From a checkpoint of a small transformer trained on Wikipedia.
Architecture: untied embeddings, attention and MLP in parallel.
Training: a variant of Muon for these matrices, 134M tokens, 2830 steps.
Each number is 128 + 24 x the weight over its row's rms, rounded and kept within 0 to 255. Layers, rows and columns count from 0. Numbers have three digits each. The size before them is the row's rms in percent of the matrix's.

# k: layer 5 attention key, 128x64, rms 0.181, rows 115-127, columns 0-63
# q: layer 5 attention query, 128x64, rms 0.185, rows 116-127, columns 0-63
# v: layer 5 attention value, 128x64, rms 0.157, rows 96-103, columns 0-63
# o: layer 5 attention output (transposed), 128x64, rms 0.142, rows 96-102, columns 0-63
k115 079:086146112125114142144126148097091138085127151155135144111078114159141133134103128137130185101129139097141123145086127156106115098136178113160120159177140137103135126118142110121112170099109159
q116 094:089108148154075098101110104165112128116127143070156160137130080162142130103152126098145128133137122094139126125142109135150164160148139194116129100097108134138150108136126111163123150118132130
k116 098:108147154093142126127139109100110152126169150119156143140085110103121141148126128125156132118097116124093117085133104088107174061128129147140086139137195160126106108141135126138125153119146144
q117 091:154185145130108133116132107073112136072119137084116156116134123117119135145119146140137127152138110131146117127113134182143129142104127150138091118159109144086121142136074171134161127089133171
k117 092:166137172122148158142135132102094147081132133132158138132087179094110125135137129139141097053132134119161109136106114108091133147135134143131126140123119135161060117117138143110102136155129106
q118 090:157136143133175117129099121103139153142121091129093099179104118121161129128116106146088109132154149142126104112130098138073107100133122077110161134169178101132122142160130147139152116153107127
k118 115:132111110129134128082157143078128162191135135115113112136136118112127116104137094149137090163130127066139114134156129141083154157133133148112173117158121106091145156135093149126126110124094148
q119 083:090103130158135170141151134154139145137133090138111149161133080137110142144153123081098108104120106121145113129080147122135146089136153117104139125137088127129097074159121138168166153149139156
k119 092:115142130132209131104148133133142168147130128108159114116114089132130160130082097127161146099121130105136124175104104136122154124146068133122077149108135114142131144143136093115151136104154106
q120 106:138111135190146106153168158139128073146149118130129108113111166150130131116132134085112117151107100092114111154137077096147090138129139127112145179131107120100163168141125126154122123100117142
k120 103:110152190146170169096112162149119098122113120117145092141093110158127126148158109127135114117082131105108109115147118096153150110145137150148106134112092070138140130157126124151098136162106115
q121 095:153138136131154104126121115129119147095137156128140118096102150137126151074124157133111147152095163112143172147104119137131061126147135127096131143064125189151152130115119154089134125116108116
k121 106:129123123131091123147113160178072138138128130074149134145136119114150194120146131090122155136150149166117118144109138099092113100135158127119142085127143164131100146139101118152123129082106122
q122 105:120096099127127111126123113132078123134109112094148119151121123128108113087146154112124099151098121133157134138115151138160113157127122165094191195123145137121173163110116087145101125105145109
k122 100:143169120135112145129097109176128093149147107178123121193123117129086130119154145115112080145137089141081108134113101156166135121136141109120098133135126091099131143123121129147125143141102177
q123 103:116154122120087116158110152069152159118133147168131126105108117113164170144112138142094115101126218104098120122121139129112112097138139150144107121121107115143134136152121093150152145105112146
k123 092:147150109119108105105136108127105197117107130083136137092112108148165130115136106123157140163143111173143124077109157136129114130158146133156143106124113129134109153139117133063154094155160118
q124 114:142107139135127128166147153132116181094081121139083164149143162143118115145104094138123143134147102072157136128127152112121106106167130117126159121160083124136133125152134106148104064121130133
k124 088:087125145160161154131113100114160136106143097134100084129120100180157137142164144116130112182113119133117106162135174126152113131115100096125147130116127154138111173115135146145128090082124103
q125 097:147135135089163123122141146101157134138157163116130153126126082128058114126147154176104121117120112134111123131188104090125124094132143102108146108127144158139133114113145141135134065146129095
k125 100:069068140133135125087133148142107098162133119125133126128154148142146126116149140131100112107141094166138104105148133132108117140106112095173153154126154151103197167105133120125135102115098111
q126 101:096085141111117142136110146121159145132146101125145112125168125133126108113165123109151095108141102143128163102155126167108113103109152158139127131167092109153122159126172069105082125129174115
k126 098:113139095151110128127116140120240098105166133146104090136113129111130125124119138098142128154113118131173133119145134180125153121127114100104101119107128155138139155147096137109133114133112157
q127 099:175098118100098117186157078127129107183133133174100157097118107109154114116140125078092154127115136143138115151096132123172126145109107116119130147122102127127142126139123111112173135148142147
k127 110:134140076139133127078119133184118143111119132087176137170147116152110109126110130123146155141144124103133126144111142127114157147114134098141112193068091125149173118133101145114127112115140121
v96 090:124083124128156107143105091116141108129069125180109131138129171120110138106138140118117130119147183109146176173101135174153130151138116136095126151113158115110117134113083153130155120111102129
o96 079:173148083126115118132134131088115119098142112108115142146150093179140128160180124109108125184142109147117092096149165131157087126121129140149123117116111150113142139148109100131120102135089169
v97 104:142137123107098133167137121132095144141126121157118160129118096095149136123098124129185173122143140143115133103113121112101132137092151209115129140163130096130112149145130095090143169107092130
o97 090:107130151146165126069143130137101086118111144125187131156136117077127122147118138092082110119119168112137096145122154157133097117147116086168143111124160150136132124132135162098109114156128145
v98 106:135157131109090120103180113155080147156090152141091164113137197105103099102133169130127130131106154137178136108127112133096130121111135152106075130127123119142120140123114153127125146117117146
o98 095:120126118139151117134143126124124106073140120121117151157124098176127139135118128090178083138135143121117101102099094145165132137134161113178190159070146137101118139124116136132102139142104118
v99 111:095140126148097109148135122080164118127146115125097134118120154106106071151132129101190130113115154089116130147117140140127148138152121120106088130123178128141139140133117098171167131073134157
o99 095:175113108124113113155093134103113099117133123155125122153120126158153155146159108107094131172129128138111125144117113136098070188101164099112131156127115148122118114135123187140132085142102154
v100 099:119090134118136087137086151149143128138087126122098138151145120142152109124126074121125158067151114151075113157148101130136156165092153122143140155111125138157123142160084123131158148142112145
o100 082:106137135117149151103122114155089180108099181125178112143133134132120130142160156127100149144099143148129139104120115168143034114125113154106122118151126106103112113147128127139132135100109131
v101 117:141121122121128158106080089132134150100142086100143156141096154139112156111122134124136156121150128162082175123108142136158112131162147135125133171148126075137099142105087147104087160127121150
o101 121:148104158162146093119166135176103134178114105144138104134120113123172100144087144121162095110107122119188137129092131109165121132130084130134119118144111116106134113155116096121166131097123148
v102 096:156122119109114104144155155115140120087129109075081179117105130120126125120122141145157123142124149094084172114134113159101111102127078163140142162130166148167109122127105114126132134144165153
o102 088:152089108137117133112096110144119112129115131140150116130116121100164173113149097117156087098163152167169132129110165136127089138141159160114106156130118122099142126120171093079174126109113129
v103 094:172151123134154201164148128151112131110162064148088127123106130145121133116075138107107110122119144113139124128158155129114133082116135153115103112167117149101117129089150123133136133112143098